config = dict(
    norm_eps=1e-05,
    attn_scale=0.177,
    tie_embeddings=False,
    init='uniform',
    lr_head=0.0114,
    final_lr_fraction=0.05,
    doc_mask=True,
    train_tokens=149800000,
)
Each number is 500 + 25 x the weight over its row's rms, rounded and kept within 0 to 999. Layers, rows and columns count from 0. Numbers have three digits each. The size before them is the row's rms in percent of the matrix's.

# up: layer 5 MLP up, 192x64, rms 0.438, rows 7-73, columns 0-63
# down: layer 5 MLP down (transposed), 192x64, rms 0.0985, rows 7-73, columns 0-63
# gate: layer 5 MLP gate, 192x64, rms 0.414, rows 8-73, columns 0-63
up7 104:509486512525482504489464520488521493431511463485502476514486459527475491544511517489496527521509460538482488423511509530533459483511503464492534478496505525497488503480513541483483499464511494
down7 105:487501507537502504521507505502501522425495480507490492501543445512457531510505489524494535520486502505491465507505490483540523513469467500532443495513503517539484452455494470494489538512473514
gate8 100:502522506522532532503526486498521493539494461501487465501544471521536557482527483488492480520521470447471480493468478542531506464493498475561490542489494539481481522508514490507512490500488508
up8 097:488522507460460475466504533479534483501483490524454505500468459476512484495518546470529481538507531482445477487503443486500509459471518486496532488532497511476493461466524489484507491492499512
down8 094:497490503510477447496490496481494476494493526477521529484520562485472521457437501525507510528533524528539473538508520485474495523507503542482440479479493493468511487527495520474511525515482492
gate9 107:545461502499548469488514521535492510478482517469510507524491491474516531512517464533529466453506489551520508485513535505482505507495502525522470550515497482500510499463526518461482524519553471
up9 111:531500458511522520517520531460473454493480528516516460557512506516505542462505507508485533497535507493507474501502543448488498485487488538535490555498511502484488455483512510474480504474483514
down9 106:550551472469462458474506490498520487481521485510484508470500530514493491488530500493554513488470506545479498482505462507519509525513469514453459449528483534470514495509498458512492525506501477
gate10 108:514514509514466483507503492516480495550501490505479486516460511524516519529532528469489485511478449464533529475494517499490526521502456510504544513516530531515435467514493479492508440509490459
up10 107:508496493524543503529504545503489491525496488486515493508515494501490538501537510526523479460500527576501505501540515524512520530533524521515478540451486472456507484511520489503474529455519541
down10 104:506484482501545554480537468456508503495525455515477514492504450481530512523482481517508525524496516558489511530541512527484512506507514520509478510503525472494457505510505446503547532508480495
gate11 090:495508504465485516516543514516492507545522525515491482534529464537457486504479482515473532498497498521563551550484507517466495485532543507531490532506488500530489460514487494522488529527512486
up11 100:486480498526507529528502518469495479552501499489510483482476449513471543472476533522509467545500520466484475455521477470529524535563486493514514496463521498474496498493483480484465473484516500
down11 096:491500521487500513516521517542483516548538523505470554535504475501479442497512470487468487546489462505500483461488518485488476476488523509451464484479516513528511443492508484510496511505519537
gate12 098:517464490539494478490511534504511490504504464476481506433499543533486522530466529485509522487513503486475468484504541516538473488522535537493494475499465480461479442504483533488470502496513522
up12 101:533509480497511515522520472481462443499497496476498472466504502504547478487527524482548505458512484506517519503481485513472534475494512530513476548546497530536494502537489547493505476464462507
down12 097:494510470496495465481512496513526476454523481535499482522534468483477490517496464513460523546490549500476540513513537518488489494514472533518543496470521458491485505530503480558500494452503499
gate13 099:520449501490511531454498506511541513499530502491469505488474468486542426499497484484509532496530535499497514489458488541487487520491514548525491510532490553467497489470500505505483501501538481
up13 103:552520510511511506488434459555503525460461492503498485466482527526505490531532497481499510497496503517502519468480491515478489483517511489526481509459523478448494488470541525524484465490545489
down13 103:465433520507488468516527473506507471500505503449518502492471507462476472525491525518534513480535515503519518538525537480469475501494504451517496521470507454482534498460463524514491523514491504
gate14 094:488486550513509535531505477460474492510539521448538532510457495466515496507472505531490490517516481505523538479484467501475512509498543474504492505513510501481515491538463495519516480540518569
up14 083:502532473483500503497537515524508557524494502516523455478487531481510468547525511514485493513541443478478501515486538472495562479481476523492504497526510523530543536497479487490530493524497480
down14 091:493527516507512501486487436521449490513501511473517544516505478494520457510526440520493503480484490511509500525513536510482518485518512486578511508512481525555509465489497478486549513495509511
gate15 104:496500476474485439519489487543430511532476484513449523480503513523511528479448515466510496529502504506504512477493510506485474519466484519527463500503499480537512464525508479486539486513544508
up15 103:489520491493518560490534481529523512512505497485535512470525474464486480491516492541483478489543551495446489485512521527499542515477524503476502508534555491516507507486531509529453513493538502
down15 099:527525458507530486502499499481481513503487452486453444485511519510499530497505466466499498542512522485512528498496441537542497519477481525523521462495468519520495551466486524462501494510488485
gate16 106:476486458540475492483492536491509466539495454501530513519504522503492496510488507495533476502528402494522450478484495480484516499490495497457519492526477515482488536530489526533500499518499526
up16 111:494523509499548478526459486491494488553484469508489489499556544489454508563463500479496492482514483482496498486525482496527513459469507469493544469502517482476512489479473478495492536465506478
down16 103:496495458540484480511505476486475487483486455488494514544512497444515479502477536498492537481493491486510545456519436470503512492526531492487480546522515505482484515478531537513510485496547516
gate17 100:524507506529456507532522503495488546531448527545508498578460479523524507517508503501549477544494509491488487515506489505535514506520523539495519526473476494490487482474480484525472496515502531
up17 111:504521509500514512533506507473534505465513507513508501463503525525509494515489500508502559490518481476552525445550534492558560477543482491507524493502466487503480517498488483486513486529464527
down17 107:510518472509499543535485497515502521459504476511484543466489515515512506484553493511439507521533496500498490509486493513502515529451479479488520508509497473487528445506543535536491530452461517
gate18 102:439480520526502563474518477475474511465485500466494528498490514483522451503523461515525497491491507507518524531477511463516458492491505522518504484511517524478502498501562449500519523527498532
up18 095:451505460492515462483472508525473520539484535488524469487526533481457520547535482479482475507481499549504527549511448497509482465485510542526501489459488496502504527499509516509498518494504483
down18 106:464520517506503488504484509492490494449505518500483552447519491505499472531534442500517505501495524491509494538469518516492514482512476561504537460477491510483460452503474519487489484506543467
gate19 108:451515506494504528503523513529514483528522508491488504501483528509529531524456442526451452505483491535507502540488484544542501481537507508464481498459486547491506513534504514493519505532500477
up19 117:515453501516512523485499508494520504471499496495474478473526509512486505519489475498514508475536485480519480518463454501502510472511501440546480448483532491501538560473554492539504494520468522
down19 106:547525507483522552531527499509483481501486497535496464527462480542506455510515453531491497508496508511488512484508517516515499520498509539470492534477470500482502477481562546537526466477507515
gate20 094:468498517477489500516489502485503476501465470516485526454572487495476531495485447537559485523518481478500511517501484481524514483482503481542517532500471466547462503486519471518499466515507487
up20 097:471505496525536506489492442507513517514513515499506546461521527470487433518492440524520447488493483493518491516497515494508512479506521491494500528503517468532509536485454484461516492490534536
down20 098:510505507515504501498481520474513497462502484514536546509536470463506449533504517490480521475480512465506498532446460520492538505510515553478483512500479535534494488501505469445480535502470477
gate21 095:532458493467509524549455519520554471491508444533473485476487487461474531538456484519526505514513514475520490468456483492501471501520480477467513488485487491488463482478517506492488494511499508
up21 091:481528485526511488505574473477496503509483501488482488517489574506510481511494521483479530460510546506500542504503463469516517495506439492471503523507488478498524513481470494521493480442519519
down21 092:502559515546485480433509513496507495507513480483479468520480532512494506513488487468503543464547476513505503528534475541522513504510493518455493510493453490538515506478487495524508512472518550
gate22 094:482502489523496528486523515496508490499510517483503474510505512509498544506471498511485516515483488473510576514494499554566493466517535543526483516494472508476498480486508521554510521459493561
up22 094:524485524484453467513493529517471490474468460491508481494470408505523529522521476516502531492537504490508504494485498536509512456482497517481494489511492518468524522491516497500486550515473454
down22 095:516490454475465510472496496508509483510547528538530513494484527504453453492539498507489496526537535506445503506517517493479498503478494552466553487484513486523469488495506538524511495464512523
gate23 112:476507524489472520477508481439485484526520486482459502536495514553505471512534478497464531478525497482515531496514499522537497498504503465474481477490568483499462504539492506481465463482532501
up23 104:495525509470514520496530512468512496529511518496583549520447524471508517512471513509498502452470486503542527470516518480459488483506542480520476501510538492502483494498508490474535538495493487
down23 102:523508536485503499540483527478485483514510511507493480458524468468513477500527484517507526537468517516493547503490538468470476490451512512481462500497485506503558491469496454552530477537500489
gate24 097:496540488498480517485458482480494508483440493473505488508470499491531540466477510523478522472533488510501476441524469504494500472461481530453460479509490547528527518468496514519530491507480489
up24 107:516539489515488528519449520523497515497482534509466510502473527487517456547494485533525540510489461463521507510515489520526521501489454477494457506501521511491531492466459540506536521506484543
down24 106:487494495541442512519507499498484528545455521504502492499524486525535540476458573454490512484516512470501500495498517497475472501557495505516480485543518538501527509476527512483493481499483487
gate25 107:531480498515470531515482528562508491527488502517504495481434473526507502499526494482492490502466525545460520465497504507524466498496516533483480503490459473495477511470498564505492486469493454
up25 107:462456534507488503475512502481490480485492472456511531475527479487497517501513503533553476509458530529479529521532483481496479510451478517504491476506505524533470471559489476545533497504495479
down25 106:525464462528494520511497533517503490500533510473507504490518549493468532484500511536524477516506496504506493477476500508538471468544538522526513527532548486520486481526513467453489541444516497
gate26 092:521495494477481489486450488504526527541513478507493497531504458513472434477531500517559486497516484510517520524501499488473522537488500517491536499501475508543518539489501456476477533549512475
up26 098:454520477502523521436504484492520521489469546523496481511521530526480465520496519525511492472506496503481467506502488505451471489499480519462513510506493490512532493518556453532434519510496509
down26 096:497505462515492498503549495504490465505528523516543493549552496451502516473506479487560481496488496457507498486514458515487525539507474517514482478517480440479515536506513511511467497469499482
gate27 103:510509498527471517523512495536528544506491481468524523535519529482503474491496555477515526475519482503541494528488543501530494487492474498498472543523464484480493478476548555505515499482551490
up27 101:472568472498488514517483532453488480524518503519484516519482544511507441474523463450477510551498517475498510509543488501483523496474507520520502478499504552518516511472514516474503482517518474
down27 098:527506509501511504483525471549478524439474466507507472516533480502474507527517473536465525511549500484493479540502532490504474532487502553476514505495485486508485494549554487485490498509455492
gate28 107:513452493493500516491556458501530449517535493497505518515497502471443503487494471539495454464534498522512510526483525524468469490524493508550496495512522473489526484490496503538509522461481523
up28 102:501501486497559496485522486526493493493496482528484481499541475528514478536497499478526477530416494510513509511523471529502541524533488469457497517503480512532482522480532526498529514517552504
down28 100:437504493498501528575474487459483513511481512474504541497501523487497530506489469490474528530535515469495487479523528478515485518466500459531500485470459522479482465502489511499504499505490443
gate29 095:496466514500569527499505479472520520459488529520491445449497506500513465486481449483494505549530509492519476442487520514558518500472532509505504493528518526496501489505493492483493495515478497
up29 093:501526454531485445466488528506526494503527491468524471538515523552497506532520503504526491491487489526505498509511469463458481480544466521541527512495477481477483465511449503501497473496500469
down29 092:534457509524488513445534488485487492520473528497513539494530470472516436473496477494470494481494510519498515514501491496537517455510443512475521490507478449496519534533492476512482522480487529
gate30 109:521510537538476529509484506504474507553500490504487500513457466491493456469517551483531496478523491498557483483540532509531455510501493524504482513490504489551502535517490528498458499493538521
up30 103:497514490520481504503532535509488484490471469524526467472454502478497471454527455485510466547493501503521512515514487484507508490527509518499529512501541453441484528473525511552496494497514548
down30 099:501487518500479503466476501532481550521536484515493501481529517518503484486505525500446517475500511499557503481533510507478524493507504493532503468472564506473473517492481527436523511445502524
gate31 108:476486493523518519489465522496517497476486491458474473493466453497527462525468467462510501500537495558492527534531505502504492506477485539528471515477438538510547510509511475489511525501499488
up31 121:510502489470500488490507486497504529496470489468469486478505502480536558513512495474507513471496519533499533526527503494473483554518467503497470573488440545527501486517499467485470497509533528
down31 122:478508480493510512513549507551450495480497482521542483486477471476512512530489488499548527501531519531456484550462526514484507469508475511481506509511482520488512472473498461528481458470474528
gate32 092:529430530499451476507511522507476537555518481527569515532502527493506485508505502513474475488544485517506498508527494519496453523486516502458498526489510522495511475523520516514520501531506529
up32 092:524488492483536531464541527508477512501498511474583497522499529520515479509497497476514480518486520483510545490477492505531507529488472505496451509514501502512483488432503445514521480532485527
down32 098:506422512466496540477528537480464502468455544500506517545518515508484505506443488513520485486500517473503479507466475491509474500495481473522539500538514505511467520518496497464484504534511518
gate33 095:513478503495506530481475544468512492510483482509508490485466516481518497526504511466483453493450483510538464469514535491541481530476547500461536497521461503489461524495479485499478447506466516
up33 090:496522462480468502491453525513503484526513514525535513505508496499513506528465527518505499521512486483528448473519490511523477533501523509479531539509446514476420516493481522455481483476476508
down33 109:485511484532517492475510490479473497472514531495542515467526499501519544504536533482509497545470504496552494560542525516542480531492520528509529527473471535498519502515479496464507474464503494
gate34 086:513480474503486496475501467487539532480485549495471513514469491483497496540469473474528526517511510496492533530510446487511497488513508491496452526532552517516494496437481495463504514519509554
up34 100:459518501491530500531527454496496432520485471491510485470482512505523511501483554488506492490494484486510484470478523533484508492514517466483463504477491553494508494576502491543511523479473480
down34 099:519463495496487510498487513496529474489553489520488472523455473504514489463472544473494503476474538529523508459469508463518469526465477435459489503497497499540480492474505514475495527490528498
gate35 101:491502492521500495461505472533512494524489511498469500493437468452480495491497500524521500534483459477517484488481503542514527488498534566511525456497535486515504515509479465518518564478509525
up35 100:525518511462486500521488495497506507536474502442484508495516498539456510496475473491460481540506465496475479474496486551547490478481494493509463484460498565510502495514467486495467485498452484
down35 098:530502500504541515499508477504493459498515525476519487536476490554503455494526528523504520489473528474497498446523504513502535500522480556459493514525500469545494477517498487551470538482510522
gate36 078:468518492550502477491493558467458497507471507530465497489492470514477492510500539481505502499514481536472484439544513466471532527504511522451496498460510475530488518513517512531510523477493517
up36 079:511505458496508515504535488509546490491485540495525486483531524512497516524474528544462460509529558473511526524493501456497525516508515485529517512474512519449482493457469482517505486552518489
down36 083:546504455469457480525505461469497539519498505499485474491498471526497509499496502529524460482506492476498482472500468489508532520538470506508514441483494520515538467464525512501540473500524552
gate37 104:465455465480563500502471491479530485517508483516489495482531495474514550516514510518460461459526479482461538526483507512515495506471490485512505473522529504463482496493504451544529503484494475
up37 098:535557516495486516510473522454473505528534468497510540530486518504504497499555491489460477483462506490507499537499498510512469519455515500471525547507511493474448530497491475525500471520488466
down37 103:427481526532525525485498489515483489503477532522508499543522482483514483486533486547530458478517475536470465520511498505493527453525517530465519510471491492482468479516505502539502506465501524
gate38 098:503486475494491524491507509493498458552487483528501539481487509468491514477474512494475545479502493499556491543469494504469470530526471540477494443489474506488494464467505511456525539470487493
up38 099:481517446490517460517512467488491514530466529468526507483530496478507507531483489503479512548522510495498432458518485504573506496501526503543490474512498483497490504519506501463479486495453482
down38 099:447540530530491560522514509535498464460511503512501525488490516493515496476510470485466496491461502505501512510509521491521531504525499491500487557517445484478481470497517482566508505478492541
gate39 096:471527499536487483468502478509514540455508499509479558495473537495466528478522484556467508472518516506493497505509493476528520482480466530492495545525520536473512490468529480486507495530540532
up39 093:518503505503533481470532468461525530467551520478525491512508508517453472531486473502456531478517516509508478476501545539482511492462480504517478551504487485475534452488491476483504520511496470
down39 095:481496492517495498526464535495499468498517502524481509506463508495513545452431556492486515534525513499502505529464478499495489487541550437500521515472495494507501465485517497519498526463496518
gate40 106:477498513538462481507481510528531501508500418505488531498520521520495509487501512510495488489520489485531515459502513466517540508455475517528454540478482483461526454499527531470505502470500477
up40 100:491502506486485519539512487481534505482479445465467503525450473490489482499490514455478475455439504489465531459505536453538514473499507474503519494512526471480493502497505456513496478511512509
down40 101:517458508510493466468440508518504519523535533473482472502505527492501501448484469456526516494468525523525508519449491480518560515495483531490474482476474495502500454497508504463479495508505476
gate41 098:494460504511489498493527529500537491502437511542493501449477465520531510497496470541504485494494530514515498497435511495523483534475483537465491519483482494480497470494511464481494442479472481
up41 101:491500499529513500436479484510483525496520554430527504527510524491519507503493495458553500513520526502472503520518502529482490497506529456520475511528485505505501476540483490522506487568519518
down41 107:512506522508506502481512471492499475519452506511476561544505527505520485529476476501488504565508514512526521492565525496494519495496528468455533515522463486482492486537557495513498511527511496
gate42 091:464520521553508524450503524505476500529504472483523511504529529534492483493478478485538498477490518487489469480510510549524483467484510522514511520490490494466459502468574533510504480495461473
up42 099:530495521496534484521480488493511527522542524493513486440494538497490474462487466521518486480480464505491527508516465535501506484473522499524507563473502554477542484477510485554508522505487503
down42 097:495501453519475536516498487499458466515511522474547497504471535547469508516521470492509498458511535538532478495488495492521487522533518565518492508516474489491502548457509535483497479517503520
gate43 109:492562493504466511494471509464479482512514476550516457493502507462471538499473483526511486479505508518503479484430487488504532481505511496499474477541515522514472514548494535477519500534485541
up43 095:526477496498489498468542489507507445475480523505510462474518509523494485492491468520535508502482520461502543478521553515518468510504493476506540520517531480538482533504506482529453522541544478
down43 094:455474491502475468488491490507446492486492505505477513525510509521518494529487544529462493490545509527467500497468470461552511491514496513533515473485481466498513493532498433488501468477485456
gate44 099:516514527508516518469556476501529534486478469451483465494524499505516512500494491509488544458496536500510523496498518464498484528482474536520513524452476541515471492481535481500459459491497460
up44 096:470479534519497502483485525485496479495541503519524502513515479511486463498466454551497501513498480459495471512467459462508491456500517481477494487503462507467461529500508461524527455502556485
down44 097:503520518489484520475499417503520507496545526460481498524523514557482497522464514492513471482479505498488499502489516501490473491508514512502513478519542493523508514472503492461437439530470501
gate45 106:529450438530478494515450513529497520512521494493471489512499502497530525491549481517541525503524464480481477470498540528475474480461504489488517477513526503526469497487501529489518491449507469
up45 098:483495452505519470516478470441487491475515494509523467551503489505527531557511520485499502487476560478525484461488543476469488485473492501520480520516530504509460496495500468484520476521519525
down45 102:508484449508491521520513508505437541510500480500458513491486493502536525472558495520527471498458486505506519469504477540531489549492548466489459518474504524459499477505524510500480488507492503
gate46 106:505481518496449508518538495508486490532510466489520471536500509487511557548508537499510506444506490516496516465536507519548511546509516474472515475504495496444460494496480489479479478509478473
up46 103:491494470509429532516504483511489498523528483513454532517512533503471479547489483518498540524490516473520496499494489474480486494489532488499501458502524568472466481468483491463495490533460509
down46 110:508528513538496476542492503540477498431502510492466481479519503519540487497520478441498518505492530528477546530519497528516515481488501494549455505477532488473477514484479536478518478510496521
gate47 098:499453513524506487518519526499508510528447516547478537534512468534488469467482506507492535479497496542532553493507501505477496510461498524481479489530518512469487480478466510485519563529511510
up47 098:464496471501502506449449545458481488498482520548523534505488504504513524491529507505451536471495505505492525504481532478444524527494498501502513534506495515503503460503492502454551520515468515
down47 098:523509504476495522523541544529510512453465479484483455483554533485497512524495512503487509513521537469516474490502513521515499522559482475492498469479556501501518526463520549502502488513470483
gate48 104:513489466511475506469538566498516495534509489531505517472521495472489539513469470481482481513503510484527516477534534455503486529481509476475517466564489456483472462503509510483518482502469482
up48 100:483498520498464525504544451455507492483468509468488524505516509540539493516498513490518494488509517445500491516503481469490456464490503510485485494461506468465473495516509425469518468498467489
down48 104:539553497519524518491514532506498527550528472511500511486505457453520517526547512478494491487500532470494531489470513526518509490479484504489516508533503504465467453487550515502550491524468512
gate49 097:482466534470497474516461491478538465506511505517541502506439504508532458548465480486504513507496514490480524446506525484483473497479487520501507514542483503484489518445484526530472498484538488
up49 098:513507503493515470435476489497497490487507520507502502496536503504521472508473467532485500506499498459508503440464522495499497534477501502499499540482554506478491522493543473536534436471501548
down49 098:483527487492536494483505492499510466495517544464509474497482484476511517536444439497505501500532535528517488487521505508510499536516498457492473506465534492458514489555516489514528443496487470
gate50 098:552519536554490524512526501467481474497495510459493513517510505477525508529440492470498487475535516483526504516483508514526458457479509512492439478527516509464515520486471528505505492500518535
up50 096:507474520491517520511508545463529523454503516564547471524493481519478511498476490510522531471485492536510483484509527468459499511534515476515516517504463518488464480553497509478513454524494482
down50 096:467539508503501470478530459473491555484540524502485509518485522469495537534503492538511528507517516530515499480498522523516514493493501494489520460505515541537509528440523566515504477494503522
gate51 093:496534479487508525490491463524484447579558472504491450529499545482504480497523514491491504539502518480495451506519509512515514527516506503493529507483513503518486485515507560509540501494482512
up51 093:514492497491508540504494486466446460511533438458495501551509510508498503469533487505518473448494532485474537495497513497537465520523506496481501514526503494503519528507469503460494547529520525
down51 087:502470469486504490497550470479493520482494526499514443485503487499505537500492552474492478502526516453536455496460511469524480493505514498511496551514524519520496444451503468503531500501526477
gate52 104:472488473496450519497505533464448568501492466499484495478488503471500523472556472526513515472504505515514462501518489504497517529472466490478510483520525498549514509528502491535526491517514548
up52 101:507517552492506533519524492493485496485517489535490495527490506529531492487465445488475514465484530513521514449465450468495507465526520506482514535554501517523488451504489478479530512481480525
down52 099:530522476519503521462494503507488504468516515567507521511477507469504475510489516549478515522469478524484513503485493522517490544516463493535503494464550512458484542450469511497507505481493451
gate53 102:535481511526530501475482538539467519515505501510469470511527493498551479543490460525529474472478465510499478512472521490490505444520520508535532504548510466521499496536486488481525471492494470
up53 098:492496534502493513478476490505477461501453492479509517507466540513426487509504509474484496493484500503535506554522452520500485524527483523445526550469523490501487527509524511483503530536506518
down53 097:489509512552512500503484483483478500543535444506525474523444509491511504511535479481486561480532516478501494516517466484465507517484496536524486523542507530536480516533501519495517521523498544
gate54 099:515517477470524499528494463524479494517502493515465460518480488497522530506468525483485530475463508549484525507485524502549520487494483475480498471501488475464468540505503559551533497510453494
up54 093:492506489418488453514502508513519495517514525515476487551483507502473527536502545503506443442481471510518520497497516484488513507481506486502502510495473483467493507472472529467517518491444489
down54 089:489474461487518508459508498460458516461458497489507485477540481509444520488492571488543471514492489472472491453504469497502503514507457518504490504499518531502490477488505490516513537474522470
gate55 088:487479501448453539502495487505488533524505494518491509526502430458493507526449482506501549515504529497510523486476459481508463516498482500508473500483492472505521529497508506426498521496530487
up55 091:513479504516515493498493520490521450517504543506534488493503496487445480526586480501476482467499484507482436467487487541488555493480485511534519502520490534503497505499489517487523516526475504
down55 090:504501516522502496542494496487497512506485545494473500474538527431485493490500494527519510504519520490515495426473509517455498549464481533550487522507479451521482482533481504514504489512523479
gate56 103:518517489525497484512466494522504548522506526486526491511529500488518481519461496488441496528504482529482536497499543492551519534462547489540456505495523505492464519494472517513522475534494545
up56 099:480502461483522471466464555554514535511490497540540465502494485507492500506500484507504496508512482477510495522464435531530485501511477517544524520498467505496469519464531506530455507481502506
down56 098:491549516497484516510452516459514498477503497497491469520511499479497523515493561465472441508510490517483509514492485506508547490492492530532509527492529519478476496514440482510496507475548559
gate57 104:496483526538540495493505510502489448528540491551512498478544534507530525488526537506515508515523495512501550494544462513480510499502543550500508481499458453512486505498528508538501477506490473
up57 109:482496463487509457511518453517455496515481471541504487473523528491532484481515521491513531483470524516467529500524505510434473509487522509528527522460533468551465521481476497504502496517495518
down57 102:485487495507482484519489530515516512433519514497481517526495496517480534503477541463471535511499484500521479490538461475485477486493516482491470462513558504535498523521557551511535516479509520
gate58 095:450515513445501533482475503531479490530517503471514512482474506485517522522498525501497486475521458515517541511472506472507438516467519490486486521434491505486488513528514491509486465450461512
up58 100:502494510534560506499503503511518497452507526521539482497503507478493468473477496555478511476491492537519485463521494491499485556521495542546492516544499508497499533506558494470512488541525501
down58 096:487490515486507478486510496517489531523512480578483481463467557452528495486491445532485479480523474487490506485512500518512512519490503492517474480497509501471533537507473480506484456556528499
gate59 107:494470504503459518506537525498452509558475469517426512495509465528526474473473483491477493531472529510479496471524503519486490509520510514473492481460487524523486474514450492476478499520502526
up59 097:505500511502517481508522512496482566496538522506527507485511525524493488495502446525502510474524521466531539495492512475512518521493479479512478537473503547533458480510495474545480465547550483
down59 101:490521497496511499517503489513449491553501521482524515503516532502500527497484469461497517482508522515447507459489518495459534539535484519444515487470506520494500511457518514499539472562494527
gate60 101:517476462525470496550495450483494499538476507505554531494493460543519518526481500488507469522499513542533522534484519485523481508511506534517516470534504501436497526522513509484467523510506489
up60 095:494487478491484501488518494523509546490502485507517503516503506532532452496534520540477522483533488499450502548445519509479549497491493500439502482501465520457493520497510542480472544510514485
down60 093:524540490464485465536536518495494469516507507467514475487514481495471542501516482480488492510518511514531513466465474437494442493489494516513472509535467501503492480451512485465481510451509474
gate61 095:499471490479519514500465552523478540505448479517511508493496500494536517521487482467484541517522459537492533486481479487496513530503465489502532499463465512449470560486489509488502528529496521
up61 102:484503467542470484514529484471484469500457509539518511533505534499508524509510505515505481462476536502501472467446496513453482496551472532465530509487481518527509468553498501508521464507490499
down61 087:530490484463533495496516527522527541552527521491503501495463451543451511496504450447468486490527459447522506516528473520495533525478486496472468494508508500490492500486513511505494487508491512
gate62 101:517466461518474482516500503497539537516510489521490486510470481483500473521515528463472533496491495481466532523513548533519421531499525505535536502515477529544484460517486483513486490511501488
up62 101:546476496489495479464507499479511508495495537496548529508492511499494537554489465521529494512503542499484527479483456486474480498509563449470484476477496496468467527527513495492540468498506474
down62 100:529529486526475459510525492485551536507477480515513505470491478509489541448517546482510521520519464514512520481479523492515498530489485509538474497533509518499503510430462481459487495476508532
gate63 100:512496523524501522482474522472544478489499469486532442548483529494492476500482488454521473499519525542498540472525488528494455482455525543471473501516507490525501517493514510521525524494526467
up63 101:546523520498482485514471515532492525485509500514481500482475482447507469528515510513516534549480515455478488508524553503510473497528468489520539511501498493545461461457507519480527490509509547
down63 105:492512483525481522503532459506497495474508507500473540521503529566536518513489536464499521484492519500515514488479476492486482553521514484484515481570478439529508481476535508471525485508507507
gate64 075:531510527501493498505475441516503495525500509486521484513548457523506517541495497547471502517505512521501503474460479518494542512492470507508470510495506509516482534559503542499476522543517438
up64 074:492543543479500530520473477480490500514484532522502481478521500496502530521510510534494483518464469489519471499499485467486536491485496460500481539442490457482457507505454512450494547533484496
down64 083:526515502513512507487485514554543508452539506453504498531533508513508483529505480487492496518469542489469529494468530476503524535549448496495531499542512499503488543479522509518471528517518505
gate65 105:531488499474517487436481505508506545511481500483452494493521511437509510493486474514473572491524518492489534492448496514537491501462510481514472457510509502500500498461495484530523492472487515
up65 112:520511477496471498527469534516497502513484486550489526479485471475512515502461500482498513501509524508517469543465498522470440483468472446507477453489462503526435511526500491506522497510504530
down65 113:469489475479457509506493492543509467496538475507495514478510496488532529491523518503472481466500504469486474487508504449544502477482455555501492519503532522441484442511521516475503473480494485
gate66 104:507489481458467488513519489539483534572515502482496505535477526513485517516465508517474459506513492493534488464526506505498510510526505478454507496507458502487482513535495503444444529521469483
up66 101:512492514523526507474537509543447484469473508473490462508508486499492536505464455475473521509515478519548522532538505538553520488529504481507474514508487473511474512499494491509477488485474442
down66 099:472523481509500471513520472535513504490495486443492499533484522525492493524505507497456545473500491455547487513423502473504526518513497540492548516497499517500497470504558509509508525518481484
gate67 095:513520469499491527471465534487463516493487485518513475507522500510470490536469553481493496549519489484528496489483524491506497453502514514493498494544488477502513491543451533532493485539572503
up67 095:525521523497481506498518513455516498476550436496517496519486477510506503481550524509494469476517482520515531523493478551486453490458531524533496482515492475505546495496465500504495537515548488
down67 091:487501502542490485478458490465463516505501516477505551506490539498493522497477530479491531538528505487503541480513514526530526511515470514482564511530563508509514498477498478470476485452477486
gate68 107:502465478487453504489426469479550512496487454491477489527456478494499522533470544480506478505511512502484539466493497519500490526482483485520525487506502519463531486481502537529478481462478509
up68 109:518513516482470490490479448539516499500541489526483514489508513514506556481504504480463511514498499543488443515438489483535500529529497508510508494507477507463435503508477509490480483512487555
down68 110:482480512494485493495539508503515473453533509501529526487487492489449560526472493503490484481515529505477472459543457524485528501502530505501562485470486485492487493526520493497535483469509550
gate69 093:503506513507474471497516554533521459509504507517512462481498502478542468529505505516501490529552523496515486521479535538477511516495511493477479482491433496475475517509493478478566498535501457
up69 096:491479466440479477512564485503471505522460513502493475526521504488490483478499514490492505459455492483528518496502529515475483500487535474463495481499509493479497527498505523495540543578519502
down69 098:510497518495466553526471511501541531505538515486515523493540457543533472472490492518518505517501554500516501497472509479480488528500541467484475508511501477515510477547486536457527490459513484
gate70 107:456481489497524522542482522477473450514483501489451510495511512498472519510492450490510498467529478452532525474445516448511491466472524516513497444537503503495482497490507489481479492495517484
up70 099:498561550520514487505455545489508505474489506506477490477481469514524551533512489480500519473522485469508481542480500512441497515495488477502471513511485469489477470468517467515485494512558491
down70 112:505453486491486507525495530524493458471499525495515482523431446488498547485514502482524480508483502489528463478493510507506500460451462482491494535538494488464510538468496489523511522496537523
gate71 095:559537468464512502491513502498536527539509464469454492503500485519510468491494504523480523512508531492457523501487505510487536465492485486519511496460529542540470463505504518514480499536546472
up71 104:516504494459500479518481455528495487518523518523503519501527521497478539485475469483534468482475486476468479478507449486527557514501475505523502469508530461490490518509488542535521457523458527
down71 094:508521499504506503480483522578512474564514531511518478456480507489514467498506505510473483494521485491478510458523515516519488467490513460480460484501503547546500516493527466536527500484527530
gate72 104:532518443477489521522454507513487488504472454458451466498456479490490511455478536474499489508504489492506530512534505479493485499501519479474509495461502492478508495482502480531481452562479512
up72 095:500478486535487491510465496516524542473546498512513486518455570512537444484507518505492497529482489480468515502485557453529486491494525490456520508500497471490532487489515475534510511486501517
down72 100:507494454488499492467475519488515509490460502474511459550469482488472529489519525470528514451489509466452537519487508509508517497498511509504491513437501490503519508525511519528536447477502549
gate73 104:480507509491483487467478515462447508506460506515443514473489484543527529515476491538505504531502488472527495517506487479467507541529454494488529485492511468506495538442492548505514475491512482
up73 100:457521506490476489470515526446437485494453485511510496489520524499512525488552518475499501518548463479518463518503533465515504532482496505526539513545500506494495520512483479481518506528543490
down73 097:562533498481502489515527504495477483453468492511510504519529496497480504541469531532513502489495504530496466484508544532456479488479507529478534492551511500508508523446519513444478495480518479